{
  "norm_place": "pre",
  "bias": "none",
  "init_std_o": 0.0449,
  "learning_rate": 0.00354,
  "warmup_steps": 247,
  "decay_shape": "pow"
}
Each number is 128 + 32 x the weight over its row's rms, rounded and kept within 0 to 255. Layers, rows and columns count from 0. Numbers have three digits each. The size before them is the row's rms in percent of the matrix's.

# up: layer 4 MLP up, 448x160, rms 0.102, rows 415-443, columns 0-159
# down: layer 4 MLP down (transposed), 448x160, rms 0.094, rows 415-442, columns 0-159
# gate: layer 4 MLP gate, 448x160, rms 0.107, rows 416-443, columns 0-159
up415 096:086094134169122125137137113125117124089086147151170150110103095202132189096102105190154162142093120142024110152112156079209171137164086120089130156089096150174124148132208174124078164162142141169113120141129155069053114096122143142165171148118157125145149089162131127118080117132094112091166100131138148170110174099168095107169095064134135176128042120122131074102127087129121133138101081085115133150149164138115147132079104144077191141106114152121148124146138129144106151135166122
down415 102:158140091150109137123132134071151109113130167155188120141177203095132103123127114098144132101167103067154099109169134053109173044146086099127082107111188145110139151134123106159150199134124106076136130117141082158159094156124168099100144132175136124158070128149140083092188157128110204066088067126126123120120125138090110150086090176163129108120135106091174117113141089108086137126121102145123126160165128111166100160131102107092132119152171126138176106120084116181108194220164146
gate416 100:155097148129128124141150165095145119152121146103165153090184109153158132124118139209150159164114111160115131134105126145201104165158107078119042082087125128106162118139121123124088100108145069133166158115131108120159093174152130161133163140109118102148187133076107140059108125112116145115164140172129144164146146081118066148103108078197197092129135171128167169113171083161125105152128138104153145132135125107099211123144138101137031076087133085121117113123158164115138115029105082
up416 102:141157166123181175130106131166114155120133167095133121145089143146181169074066116116114117101145076067135128097158081174136094060127088049132117130093113122106114115097080105144165111168122118191158135159093083160142118161182182150064126116161140134149130172097139116085163118130167193174121135086153133059122184178146104131154169117103157105080118081107141192145162154084175115152135068110184145120128126111093169126093138111132131099131098123150173085135198114127136118126143077
down416 105:082164148155063183138125144170114158161154127151151096142094131102131038114150116128120132124147135149146166121107119161124106118173094126116127073137176145130148127218169154135156062131097125172146130142126178157159137103100097117077100128106074107170137160099104120171094153062122052180171172074147098082122114137098133148130164093082149183132157093116169135146106121111176095075107135142130085100119149178109157138155194103098104159111098101171123189085154113141074159167166088
gate417 113:090091181137115116096110133096160091135122154099141107117118137116156129110184173181177154163089159132197100090122156133198150139130145121150104157052102114128094072126084136062114148148156089051149126100134129153115133125192075173106140114139162118126075144106156075124105112131107149120128100148103146139098122164160152129080121161130147095126108118051107120098186092144124097133129096116120165186109132125084040076171077073118161164113142110104110141151193105154162173053111135
up417 107:172150094152090077086184160096180092125065122079114127126145189085144135128169132162112105125101135187131163147111161117175161133125153119054157103137069124082159142125139111088112127235161102165121116157169139149145165142118093146103123186095107122152114140110124166177175130100109125153124130187100145122164104116111079117070163157135147098094113172118143097123148160163143099092109096093216083150146158141116145106152129112174119172164124145159103192095129112125137178084175185
down417 104:045154109094099146125135171134164156145143172092140124147145137133145083154156040151159172098125159149126126081116188141062153136198086090115163143124142137136104105123167119163151137131099139138155172121098085135130120145090112096088074117140162095123161125121092100107150159079086122171130139130182164123139089195104104168150107121138168084064109140141138108136113173112125091154181095106155125135163148085118084147113137061069057078112105083154163098192088158082159158174095131
gate418 097:201165135176160084145113155097095074143122157126150136121145147176169109074077098097111150093167096158097080135148167120168135150151091061130173131148131136088138115118044143101168126128121138131098098143130143079099112092185105184139176124137136185139099177172104160097118168160081148081114082098135180106162120075166135084107102130108120129106160103109151111135069143106111114040179107136107093080159091204144114105095145125136081148073111165125135094113088153123143163113106138
up418 102:119160125098104103119160157135129083104178113142085184147110150147150116145142175118178150129119129163133169193146141140185140152149100162083162127198126168192191105170111142136089071145139110149176104098145115104135136067149107202085114165153153142144068104117112127109164109135151134146102170096136088130126128126105145178102110122122210069146139132073119072121219116161147132125172180149179126100120170163090144077084127141176089112155132135148147132156121175161076127158175168
down418 102:088115142162141067125098147148145152144110144103106125079146159164119110122139152132180077125186122114098042141113105057144154075169160102095086086131175065128152148124105156161099140143097143130165099137132146132138144145118168188133120154101137088116067102185167082127108132071123118118125124150131133083092121200157141130075084117119132149138086125110121131164133082203128147146105156151185165215147128160134157081120133210168121132143044103155161171113078086139151104104119133
gate419 099:091182085136177082098098150151152073110105136117155146075154132132130058063100098176130078118176167150105143118078133098210182140168178143131071069134123125137111123147120123163111099132108122135084097094116162087136148058132096146120100157140115140153083144132109172146110145152178113127147156114092050147131082114155113127079202123136126072162172093117180112108137106165117138135115060098183141112134121106095159144106068155126106129135122086110166201120078105110164175136133109
up419 096:158086140171141147166180115090170094165121083148132094116112176200075117108127108078091137156134130091113076127118164190087111138096082124122069136147131151142120131106160146081125149130178115075114140077120121121167143195153172167126126103111175106100143136163098139156109187140122150124152147061127205103106169117115036175112113134094123140103117183114199106122095124170112112118176108121138113076138138106130139089109130135123117173073119107182177064127178102114170128085099174
down419 090:177179115130151125156162093122118117161112134155086147052140114114061095135122131118114152167135140124111136107095133079147107124105103083142098159147080129126153168135143107154054085104051116120151192100160115133137149102130103173101098131155150134208106093125111180167172146109116165187084098086126193151159085131101149140113111114127125103062140146070127093178097143145132100165175136106147169088144148099117105168090115167193161105040104125048110127059135142140117124108166126
gate420 098:184082138162130061171149090137172119113150076140103186113133139123100141111138207103150149133113117138127111130052118086160175091152130186091116175143094103128142154151109152089171101157142181109140086095158097090108122102212125088131097137125119196233170160144134181089132137131106130123084103141143181137151125166162105123075110134102109144088158128113158108123110140109070121122130095085079123182130098140161098168130096103108170149133145141193165095081166133081098144111095152
up420 097:106195097124151124105082161078117156141102161096164111119105116136182140109161108152170082151113092136126138148213127147109064184076121139144115097111127153058112104125163151059119157092153119140098107138093142153167138151101108178142089138084109116070145093164148107119148139165127164112215111184155119159140116132150179097150164123164137065168131171155104124143185101138184117135142190184122178135111154144121145126128131103163094138133102126099064147110154158158172066160194178
down420 090:114126118192134101155150136150094102154148092118136210104114087101100062098150180095149060193119123128067112170108102071112104151107139153053128149126161165203149112132092107114100111136126127122118054136150074111088149101148147079169091138098094157127083078098115143127129134133137128135102091147162129096089112168166112149112132084098150131137118146066169041157079092076117175125111088194127128142101085173159168066068109149070138121115106132151137133143119123147124108138106138
gate421 104:230128159135164084151142135127167057152182153093148108088145099132117113061152149185116096098194122189110136123118170111091173158169115131120124114130069102114132132141137110121129149148116133166145169145175114091135134141159095154166116140140154174156101164093133167148181116105108109147128117150106122169090095097117148152112080091103081090164084080126127118148127109174168119103111129164147137109091126133162086121090102108125107132079074088147014195099077116144180134061146101
up421 107:117153097178191140153176074078130121165129105076142126113110069109134101145114116138122119155108135141128116097095135120052220159100153144143109146158149091033058159160158115081115140139139123155097187151127185143109107108133125181099071116137156166150081191090072084119144067061132096080123091136132148215122160152056099126096144085069135155113127113126162159131105089135152130141125077123141143121162105115143139068134120102102140135103158141162115114109127136142124175095127117
down421 104:082164112101152123116126102137168120089122125150128207152143093124200111195144156150151149117101159108162125101128135085126110101141164079125105147138146111101102132103186071095152152105125157068132149097127066117144151074152184119055103094167154147119141168060136048078164080201083117097149062136120117111134198178079111155096121129118135102122142116089145131079111154113110122165092143155091117132143129144168069144169137100097109112110159141129114145116071125076047160134144133
gate422 104:078071105144151106180193143090158157137102088154172086155086157113184115093127155107119084181107131158165168120148100161079161127086115092094159145161181153069172119095139081145142158140082148154144081145103159170106159068137131133145118125116136131138135101132122071123122146131090082133184093181070182156127121140144076107099160087194143075098129161120176117065075104159135066139097093131094123147136109110140133142105105119075088108140079165169128106092170102108129119093151180
up422 099:123116111164195151152080122118198143123073096075130089167125129126174132104162149146107074146103077065115177119101108122117137165102050158134124105101201171151126124119152197108128097151165168135117114086118122172133154170137140052144131130181149089091144140123115124140106129172199152139146135154097151077199156170156137061146108147158083094162091154128183050119164128135088189141132105103092128114181110119121166154131137150110144134166132095148156134089163123126170121114075107
down422 102:141118151088146116112142120098122129169103174147099109115102105174104094162111181106129132077147148145137108086125125157097151126086115160127133083097120070159066130148147106085159157154124066187148135118101104148117089153158109076120077037129141083079126137092140085070088121145158134100108118132074101091142168074151102128206156067152100128163186144149103106065106128172121104161046109125138098192057166131157117121174097077142095108134136142154114136135135132150131162098061111
gate423 103:105140114133158088133121132110143171143127143135167121082072119143096134107102139124097116054135131130129098084135079132103122084094102150089177191083147162098078179194080071119170117156168115165106082166072126135154200129100098110098116139106133160136127124081175128126163171134140075086153064209125087137136124122142130122138146127160095136082101136101151150125145086134136102060170130111153073128167147201130133121113095082133152146171080070135165084135126068156189157123086102
up423 104:159184129175189110129123135125117158151135135147185115140128168061091139125191125112094108102157151092121099077108119166136165082119119151167168132129145142110158096153156140102192084094121126162122146143135127155189152122089150178123168146084067119106166129116146163123127090134135068172131188181120159117092109085104142116125179112127132138145175129148129116137148136086160114125100128137149075148224145188165091113113130165150139088212177065113093140134120087037122185175126133
down423 105:172103095112109153084096130189103164133111146123077129118197140115119125145109062142076158087133073175126146135106087140127174140140116143114137109120099104140114163147153175166169135138106103057102176086094135164137080116101080133105094157131150098217117131171111194142051140147113136101190157121066053109144148137093118141094093113095173181158111126200123138134182172120140100171099138086115141153075140112140116126109124145153140143098108153101100123097193128053127091128161106
gate424 100:148127120100130169164125148087154137175155102112130137119082129164141085080168182140098147147122178120148113135194102140129153091173137122119187107076060132099156132076127114093109129163096214109195161103153117170136083137154100148057124099147164092108174109162133103176104113080115147136082129097139125105138150089171136113130129176147145143053138146154082156182123116126115146145098181169155154166187148130110116123034132142126134123160072174159112132093190115154108148113107197
up424 103:093081129147173134125159131119175075098145112105124138145156115141065100124137164176154145130103101144144162078119115082116079121137199091127098066175111127203142128120113156157079108100147159150042179070147179136117148076088155141152051083126208107155144055162164101126122173112147176153127111067083167103138120130147151131152108128105124090121130137158109115096184098145172173122157075122147178086157121121194075120121115137168130128133113147083137106159073136127131145136149128
down424 106:156096119137108087138140115131089124089154097116131168215107084148150109112158150127063125096093175153135138134114095094100169148115214125122155136076121153140116112127136141127151096180096084063135115147127124135091176093117092123132149175123150088114160069126129103109091148165114130040122177131114115118087136083163131141192168142116095136084135102207150057200123108143241134151137134143131126139115151100115174130119204104185115137123109062103103102108097126113137138151126154
gate425 100:093144158119151121120138151121133088125106168185128161093211127040145103123099089099110093129107153091154074154120044147084131133122190122105131142088141194055109127127120139130088217158160151142170182151139086097152119170105090082136141121117136139151095104130160146148109164118122127136130093173210173138128115124118162132093157163101133054153123164167149141125149076088119174172157171109164083119153159106122143114142155053138083117171166141121087130181147122109109158154136115
up425 091:085130154072128102173156175110140119135125121126109088137145122136153054153157131118197155170101086143121138105135104206150127177170175152125095075129150124100136160112114124106162113125086189090161120129170187149075144117106111144128104119085197088116118129126115086100084138128171171183139158145157187139151186139178140058127141085121103091112158125164123120132134141188123105138135151087129172141133118088111161125091148095120160080143079183120214166165114065150132164121189175
down425 091:031130166146142135136096128098130119089133159159099137158122082155160109104172102116182122157103165160163112115119116169131143188095101160116132115117168092119123113114132178139128166139169128103172138158152098091111157141097159124187126102164145154076175127124109152059076120159122132089241129081142128105107126162122151129070107155112100152135155176151165132156136148136168109142130106076135153052126134188150125184164175147150157085146133105125078115187085165130177144068052143
gate426 101:136181168079168091172070083089152087182170124100137163082197113072111089082086115113094113166129105140139141157127082135126125130148135084129130098140105060114107138110133164153126149137101202101166170143158119140126139174180199054131093135132138180119134101132175159153140147094170118150155124126154094100078084173156132142153166176116147056124113116131133108190114110111104094117171158117093184097111094118117153100130097158145088164134098124117108209151139183176081132145126119
up426 105:122160114158097082121088116108130176090210087124128187068154141127096090190076140081112151084145073125105140137105114128120102137127139138122151181162112144148150157150086137190130175134204155118122041138141153093167087118089159103094065131113147137158117085157122146101143161134127204112139069187178134110099106152204091090130081139100170129167117141128147098126101109061125182104105159126123115132037108116149164095159159130140114122153114136103130139167126171120154105131092120
down426 105:106153171105123157102135155158162136144112125164112116108173152053167068148162096112041149182115121124110157075197119192102122147156140114169097176170070132166161127085156111122097169085102146126136111129170111108146122209080126105089130079090162176128114087165091132095129127105114151126197076137148075135177148181123143075188126110085120090105152149104160088123157165105098169116082093148155116135135123100117125136107147164161103117130099141207101147179121104124112122099156090
gate427 097:105137108148163108122061102171097131123083138116135149100094079161099138018137148100169105145099124160083100091147061124136070064158136176109093071087109056120150132062169111174138162160136125109082145123129113092146161156127123133124087087126103155200123155163118177082138114192117074075118153158113119145121100144196120113082112095106177153121145121118115137120108132118145090138124072159162104111095156143178122119151152110097122173154123161144157143062159151088099064111110126
up427 096:122094140185113139159122136151132150075149076148145071150149109146154156169147144131082101089117140157150113099156132189086074105171125113089217154128149147076138124156159076097118107116080100140135189197125141162150067085147152097136181110080141110141123123075146121101147132110165111155123084107145130082101115181099080158191148090155121128157127208114119148142100154103156143089132145129093113166117118227149122090130104112153158092149117145146153109073197116129122166196163110
down427 096:135110110120153141131098102116073182121177117134195171073147077126164155176122119139151113104079151151087146114165129159152162112130132100081114156104121181136089121094066119134170138074137173131170104113156157157158075128146134078140157172165106077129137136166156157075127135137184105129135167139117160138136127127080128127133147171103121106179114184101074074163153143155132084115218173067169135139148115117153130171092105058141112125105113180084201076088153141156121159112066146
gate428 102:076141161081142100178096151069135132125143154103098113133133026154134150121085095142170100146079206153147047102080171148118120109121174085105128101110114162116105122080083098123135144115124163146136095117129098114118148153130103165094127104112170153108066095146121066214089159112154112115167101108100146123113119104135197100049104064196108130113152152112171159150092094156098139104107158139137120110115119130043097123147149113159071146126128140113211140126142137138120099138142150
up428 098:150127053135063131150170064152130107104092095107149065156097122154135138127072092136151109120148126104179125171124093140115152148056103163164139132152100128115142097107094104159150039142156121155113130151146082082140120098119067112137075097080126175131081113150105145123076148153132131140144109140124170131144199138121172107151122113097105163077104079120097052112067104152160124139083132143127092123127143147103179085136224148166120148106085081068123115094165081120114175092146109
down428 099:135147104104100100067079093128198135153069135160153096082186087128090110128123168106136087087191125106123131133135135170125170115173097130153117170120071102192098120132125149111140132113105214144161093144160108154164141162076105124151203194110125071144116054105082117195148116187136103102104117091105140108142164077136108154119082138106148141166142077100139127153093111099155088121065150170158084144152116066120077092120093098128124140145118112131087135180125116129084117115148090
gate429 103:182193161149107123158059159154096161132123105110147186094167131162164098103150120181128126132112104126156118051152153122120134124103036092157112184046098193144186159125119146139129140140132124075163143105148075139096155144121118130051122114142098079114128139156178163111130156166161148128125140149096129153102166081161143156114128065149126081087162122105158135076111124111183131086108149125128111138203140114112153136078125102126130075174106122160118188166094137074115078157177114
up429 107:188159085152122149131079132140138111095069122148136119111133159109091142112179129152086125193157106164122118127082141139071119101155086092127166137106081131096091162204177151110074130074102117152142102201113169095180087077106109090143108143200094108093149123150126134119134054103187077098100094094096122093093127110077141120175130122100116098117128144127103134116143128173127098059139108129134139137081179135157165099104138177061171111101072159146070108125135142102088118109163081
down429 104:165135112098119121175090152158202122172165107088179144140204159099136117132116076120119110207134178138093179137075154128073141163137182113156133124156135134080143115118114116182163146158128119125155115135100142089129139155118168119117112065110162083130111181170124065157116150145157092191116114144184102146128123159083004163071090133149170112091143123120089147119118171138113068175151159156161108110143076142146169128118123144167149161124158114155124100110111092177149164110133093
gate430 095:184123121100125117129111081138144156161166130098106128116150080074164069152116120166100096130087134122094164157118060165162078104095123132069097037095099126125175176151119156151157163158137169145190108109100093120141090131198121129119153111111188125127083093111104139139147179139105138055182119176143096115113131121122124142079127172168152041160187171095124106139137099152142143135144075055132066132154129090088098148144144163142123124160167173161110132153130076118105123121164088
up430 093:156133148058134116139168174116152177118185125087121139141130116075137132172142137184158073151113051168137170181130100104112044122136144136119089095156100076098074192172196118100103196148148189162149107089119140122151150153130162162095110106140144158141143144092113096139101139084108090106124119189108093137136151108115210073116130147153077135139133068069069145153131110147120136113152102111067134081120094129113127115108112135118110148137083109086064126111073114152104142164164147
down430 094:110128156132155154090108178146193187150193144160123142100129085174144174135125080185197118067168158109117133094172146123082071176130130124186147129062145114145174139118176135168125176120134117137125110068160109109104065108112122069083120175161097115156121109147104157117107175191135157141109158122131151118103134161113156122182098097130173133076079144132182100157139131116129079159168194150197160106079166098145116138102107150118134105108146132104145082094135117105139160162193109
gate431 095:126159166166126099084127169059088062167159134133083054101165113119108103104142042093131089148146134110110125142204161123119178108132098133114139158175168131114145137108024138139126132138106121143133164167126176146156199118154129145058162131132157133120096077129151130116124191150122106138174140107116129120153182116179166163146110121128096103189160130082137101149064121154160183134150141201133104129116110120150151054112060130134114110130097165160138156121123074150148177120125116
up431 094:096132042076031103125090148196112116123126078133113127126146148113103147080124122152159097081110154188085139124107117146156123130136110098173103061056139118139065147207120129123127071166095106112165096097154140147065056102118104127143101089128114071113128124146138152173155095147158148124132135161119107154138166166089157114162113167099122115162148175137074089159185092139128086105110138088122167127127207149094169158130135132138143176171107064142138115107175137119159105138100113
down431 090:139128140162160093145098124137193167174137116131103117076139122094160067124193135143109065151145147166121070098120151102142117173135179088140093156174148150164155114120149145169120096131163155136101099119146193154109201177167121147157190127110100162135132134168145113122181085118169103075051152145187107173112117109128154120169137131131137061105156099111126181214153101108109117105106116116186141128136076096116156132074107200148157156133106165082120195142146155161120115111173134
gate432 102:144147187139112079178063127107160186163149073114106171152129124137111114153153128074102136151173169151116103130092134030177136134167127167123152095131173120109117120137031160094144125146136126220140152152107115116130146121125129101119128150102125142104124085113183099091104121155141096096134158081094111147175138149137127170074171121115112127154098098083096188147096091128098135094135154122148087094123159151152113090073111147111051117159090125215163121133059080116101123146148174
up432 101:170183116180046131112136168063125151114196104135127182123162178130172128129228148128143116069142145161130150067084121147121112127132092066173103089139172142152151107146078130143102199155115192133128096116146138131148124140097102098106116148076147139102177086158152142174082170162099168129172135110127114116136139192155122158106160138095130131070130109157169111143110131152116125166176153135077154080147075100126138167134064163101124177132094134109145168167096107103128155133179149
down432 102:178120127192141203138142177143121169155194174140148118130151172153101158174174128109106194136135184057120171127106119125158095079197145081189109149149138155113176166128146138160123167083108116161110153079144084140170097134110130211108166138127169161154141091177132148134135170137111099166077115170131072089147129145102115141137126087095140158073131073186146147113148145113102062174187083076100158149139103113149107114084083119153129143127120134081166121116102119143133118138136119
gate433 094:176078172138050115093123094207108126161104205120138174120142091143111119106115129210072122126142125114131113112145159106141136105156069164120073152152170096127177127176175148141112192148081090143145183181118133155174101109138099129075118161111117095118093165111111097144052143174088117126103111103080097130130046095133112181106106088123137138123119137106105116084200101147154107109113085122117073118139131110114114128126070157123111099166147116156127152137098150177139058153153164
up433 101:099133112133135152138109155115098146113138116070084096119110200100144136098114060130103069184109118092116147101126090105105121091116113145121154156099097161107132144134172126083124126152118171108153123214126122127134147083137160141216156079126169125107085085196108124106119118139082118177172066149144142105136214171165076079150091142132131087135087096124160116191081098105199181124155115131155109090125089142145172123128107140117149070097094125087143124118126134091107225118142147
down433 099:131085089163089170081159145135136138117107159162159159089153180127115120107089147135159157169152124122093089073120127066125122089156138210123081056118074107142177150182099135147159114082123124162065137160132141149029100141127167172120138153184085101109125130183115171113092136157150169095181104181110128139138140095134107137147083143093107084091154121108099149167158124131176175089088121154150167175166128155197084140085083145106095100128156091165126137115133119112091103088143130
gate434 101:140178122163139117134066122111186138170119127101115118148168108114164075134083154058110192176154162143169107122063122115119081166212135086141100079167090145162107173109173104134101156155117171143093123167082102187104146180074143118135140137110079164141103131108129180137136121152107158160136084155137127078190096190135108140152197126089121090107167085089165139143114126072101159108138094141162101155174149141137094146114099124092102114139129145169078107123105125085088122175188133
up434 102:130100106126145155082129124116121172164107168137119180083096150085127184168138101154163090176167145098118103143128144165191142130124178136099128142094108187126143125096161086138117176144200121107144136153113143111164108137052105116128148138138129109152134107098132160147152101143113152115114116130167106135111057079089164124148119090189180116131105078153141020108132170186157127123063119125132096138083137177106209159120138187115148136095161159161150120096208156144085124167096065
down434 104:133142143160126195106177154139049122107134103118074113122108172082194084138149087108095139187171101111120157121088118069119081171119168129142066098102112103116153130172096141174115166064087136140091109114188155100144199125136126105158136171077120147167096106164094064155128073132155173136114105091136123171192091120128100133143111113136148147165097106130116149124140113129090185092123121143176179174057119085109122101110159099098082117135105131100168110121131160055147167150125157
gate435 103:076154179129136076123142114139101099142136090110110119082141117094123071129095106149106106157140108131110138073131109055101097114164120082094096111146124100115118141106070039105106129097191127209089111201145082098132147131173142124125099142165157120161128128097133087098154082094121139087151080085115139093129156127161141145130204074132180080124093087121205152145118106139136137118152151172096084048120120114115136147142084071112110123195138154151110113125066100160169128181099133
up435 099:161156169102145120123102069161140198149181175122127130112121131110153141150174131170117211139120113143081174153140105097155107186107129108064106137103183068070076100125126134116135154130158105141116143152167156124154134159200155161186079168105123122180135159109136124189098159137134118082154157143158116129133095140102143047117145152130138132092171129106079180136207103140191171155128098139125112133111166187154164121189111123165163062124105089115112165102110137144109091165097093
down435 100:152115088163093113048102127144158105103148110147120103210082135141081192123150175110055105121119148085122136104128123124116085153111147115125076131124146085171135138087099154179126093092085159135123150146120144150147127092105119169158130056192081165147142116172080106215106162178187087097081096122163140188093114133127157135082156136191092141153135118095122158157141121127100046128180114178172131147095107132177128115178121155120111158127111109109120159109112156155120111097154072
gate436 103:164130080105109168140149133077167098175121154086163147116120156126139070081143106106109184162110136148140120169103149139179143117140079094146102155122110130098148092109127134122152137161150182107126113121178151169114147156090073160097105137096124149136117193123104100112029217171123198122171180133122186099125162135155065153063181103147150131089200152140114094129145136147150155146178065137158098144173109105144182106143121098151122131180131100157107178117173159157141116098131178
up436 106:127167128081113150120153135131083112117199128113096115140192119126137042131104075115081110166138091119155169135143118110114171075121159154106107084142141122141132133098093137172137090142122211142118142143179138127077099129061143160138100099153229127078164123145143115095130123097159129133199141153186091148154096075072125061154078114104136147125104145117195128117086133130128144156171182140140144081093139159170137106136163096120156160179093132102145116138082091157182137102108196
down436 103:142143118123166135163192126110148172134121101132142092053133153134180134100123112162142102208103110203091101096119127083120131192141123091150156052128082133154092137124138115180177142116144129207078159116095086123082121098132136107162144187143130139134113095103125156139122124071108124124116137217119130191156143095091143167059152091108126121116090166151118115146107164189111185170145159137131152125101187178090143128118146128064149180105181095101158117164149112121135158179157116
gate437 105:133145160118064141182111182117182137118145138109139136115146159180115073128162135117182053125074127170128131158075115163153088091125176126085089095105116106179119154111103121140170109174162173176160118089139161121154147174086114109160087111075170127166079090106169131144096158172127130117125125176142144130235073136108163156116130159115126114160141163159059157146131126130136120121075137123077135157069171145102182127115136150134084076124134149189139159147123134107098117191139186
up437 104:125172168099164168129178126157136154130125083159126166162131194110103082117142123197119173084143141105186145178148148152062088122134109109103105178133131135113120134168157132180106148099101183094169182151145083088129150135130076133162069125160132163112154112110170057148141088150143131100132163157142139090093154140147128157223167131068117046138157145113139118152137139123114187099130165163102144077130125101093175165094143099090167115083092146159151117152119093162096171150145190
down437 100:158142109129117130133123101073144152081152135135117114112139118136139175122115083170146148163138112130126116114126080110170138103167074164146137112140158131107090129116206141153127105196135115113070091104091090124024090134112071113123125143176105079141103111059080080131121144070186118167086080049139131091126093110097185179121164165114149155172135126120132164121093148116143022158156134137154078093138138176158106165155168116135106157142138133090153147147172171102084180119129153
gate438 104:077093156150183120111155160154107146156127147101179149085185116165087149106143147127198175133191086111139108107050093150123139108168081137103133129186085125050171105155127145072180153166165104131132138143102170109156096098155151101168201130096151114206140188132151146089103129119123107112131118095175152074146147124150125088118124115156109081150104113129209151163150117104141114084148135162090115164145168133192101130111137104076155087101127093112139100170139091125128187103133167
up438 104:094081126159159146142151086137147055125096185112137145127153115118128130166109086097166166106093169040122090108149109125180118207132107190124121101163111118102139134150203132184096103121182147126109161109097137178155091170216090132182125128138135132115057110115175161109089143163096149121122168140110167139137080099094140200176153157132092101091090146167129144154127177081117126123091144074063151152145125108093152137130097080129097155161126131155107156132138103141126103180099087
down438 105:114124131158088133134066141103115113136082062120062158199063099170059173095155150134126116091123107197160064135118131121139131089089182142147134127118099159106149127163107121095135032154096091118121101109113148133104156154155090076160130089122062105139116115147185140121118126064124125161138100180143134118093070151120160123117154113162133106146120153104170116111091163117155092151150141099156112137062115122117208072115170082134112127112088135088155088189153110068170118098127102
gate439 096:170089228116110109160113080165149168117174181121132129082086094087099147151127164157159215154132119101109165166115145116129100181097135132062103096117105085114063185155130112114156166143115108119118138051134122142167153134164123102135083116132059143094103136106143139119105115167111132145151107191158147069106129133135167126190111109188122142097184068116091110138172106110176123118143163160100115104092120097152161179081138125124083123079147129152080158144139125091114100073073136
up439 096:108173121138143144113175099104125163158125114111107163144142078136135096147149170115133107146135142102162127121157119135142102128169128128138070127149171171105141155164159115113163190085122097166096126168158133188184181085142103080099075117137176119035156167133112112122121072093173203116100149208103120107108118110147114117088146094050108154215188206123079117150134155193098113157096136162181147116133149152118114132108108134114132166155135119139133090100128184102089093169156097
down439 099:178137145128105143131103131112111101195118088133136062096099113086132146153132141105093109183108164096116150119168103150153091188156136116121194186121103116160130199070144141061115111120127154121075148136148128115114147112115146067128200094113148161097087148114106158151113143161108060127089178129148056109055107123112139139120124096148054146170135111154136135156131142138101073108160094126131093041117078138163141102117184134108149141148064085151085162146150113126127120040110096
gate440 094:135110093153138112115144138134099081139112118155130129134143166128118106139114136107184145179127105153101069089093085091189103154110111119073150150137063092145127187114115164134147120144151138159085114121090129148123149132172122114082147200084121118117064062170153103121171220152127154093097110170128127083145177117176171101090101124180182098091128109102148122070175115187169079119156126158135068155169076096098172077122158125103157141135136178160102138098128085091149159063099125
up440 098:133123113119108121085117069173099113094128121070129124112054140167121129125149170140102163201163123081056151132106183149145119112153142137115120144152068089159104160131093124062090091193123078181073155132058124119100077187092119105078118191127091125081110081101110147122149139148144099129128102132095139161089192096156129117097124070116138169098103180153141104106086159035126116154132181090179148150101113147092162133146086122104098146132102090151140119115114122100171117098113135
down440 091:143136138077139123096118145137155096105135102114138071105120130145152244161129161121121097124099104068126179118123150137092133153133166123131143082163182086110158096147186111143160174152116175122099160165192082128111097093034133065121138075156175147107102117082088134098131124103180162147089121145128169134084113099114177131176140133108089143144135126089181106092109203143133137161166128102105103156096162152199084133134128126134163107095121129163183155121094145050112176145127106
gate441 091:134154202136123060135109172075153100099138122148126178140142147134143104125139201082126130119142111185066150107129090116178110114119058134144131117105141074148118159095105127157129146138075152074096095147141119104084134182074112222142101183128115138149086091144116145105139150155178116150093114096186119156148143158135195088112139103123099087105130135161127061148152123209176101101082125113100081165155070123126111148094091137111105149194108176078083161134115085145120157124139128
up441 101:134156143128128118098092123135204135140190193135154154101038151120157118150066078135146155124130155103169140120089134134139085191118122101128095170034085058118171147156115140118143123139140117167158118117096120113129148107188171083169121096095159098099122094132163138164140064107181167168103152170136143156043126156128093121099200160142166134141104147110136100114163132076178081117146148141099098152170153064089119110154099120154087112112136103121108145091140064140133111150129169
down441 099:118117168092165085105137126150157104123142131121192122208131160100147082123126108118113153166104151174128106093152189087134113092147150204083145126150149210139100084160082144133122190148099133136135133128184095129138122187152113155085129117085138182085158122118193141125134105184112202131174141062077093121138160177099050075113143125173118127045139099114157135109134083103095149078083184141093123130122129071158104135121136116128135134122118162163162123115147113178096115152138097
gate442 102:112084099191145115123128097113111153101150162118134114127138114180151113124149054044159138133117170133221135130085101129103129133167124107106113150107172065143110148121065092115112148105158098134129093123107123136143188106136157168121128089102182156160101086119093100105167146169123148087126101152167151064106119098155129154083167176117160076102155149079093127138132152140180149127190098203190088199150130129148125089125127106150122146139080200145169150160186179136126086160139145
up442 102:149130141142134129114122088104155145110099099094200181088151170125087095128152140145170079129098148150109136034172141152126159114145155091151123153138135126200081132132118094140163095111114071082138091109120114123110093117057178134155191178101082143182105119090074110124053091126179084122155137113168121142135093156169084122130144104163128150139154057176179149166143153124162109158161136120089136139120106120109183127112155082096133100151120150067136082123099191110178134159057137
down442 102:165120107161105050145147123089124180175093181117119125099183189158140082096144138119130141116204095105118163117099157101125155121142162079107100146129127099201120152168149082153090151090111131153095151165102130116143129150212164142146156108135123136129140107106126103140144113110109191174097085086117136083071129202142153112147088103159137097113126122145198135203154101042088172147120158132148132147119125094105166097114095126201106184136113134093139156111119184125114096112154067
gate443 106:163135142139172108123113094149137194196096082127167132022126115114162101109134153103163098181127127148117102051127116144121179122110148137119138114176043114128120155169117094130085118189187110121068147176034137136143122092127102113101189040085076146185163131087088129156090161190124117112113125173114199110167150167113140154099107111153125171112115110129140114113121112100121126100125127143076121137147109099125125127112083112108107129086159140100108082126159148111111164097102162
up443 101:182122161187178152112210155141118125108121177111128118160147137108112172181139121167131098094179192103104122159119109135116146083164113102126111172113129124140140114116146117141094142082132189133136108100165122154178160189167190171182092140154074085080115139158098149078163143085115098101095110098147094124095075087136119137110111114118190080086139121152101170205161155081154118100182150136113152125110160134091137165065155075104147081107159148140156114095204127128092114170122100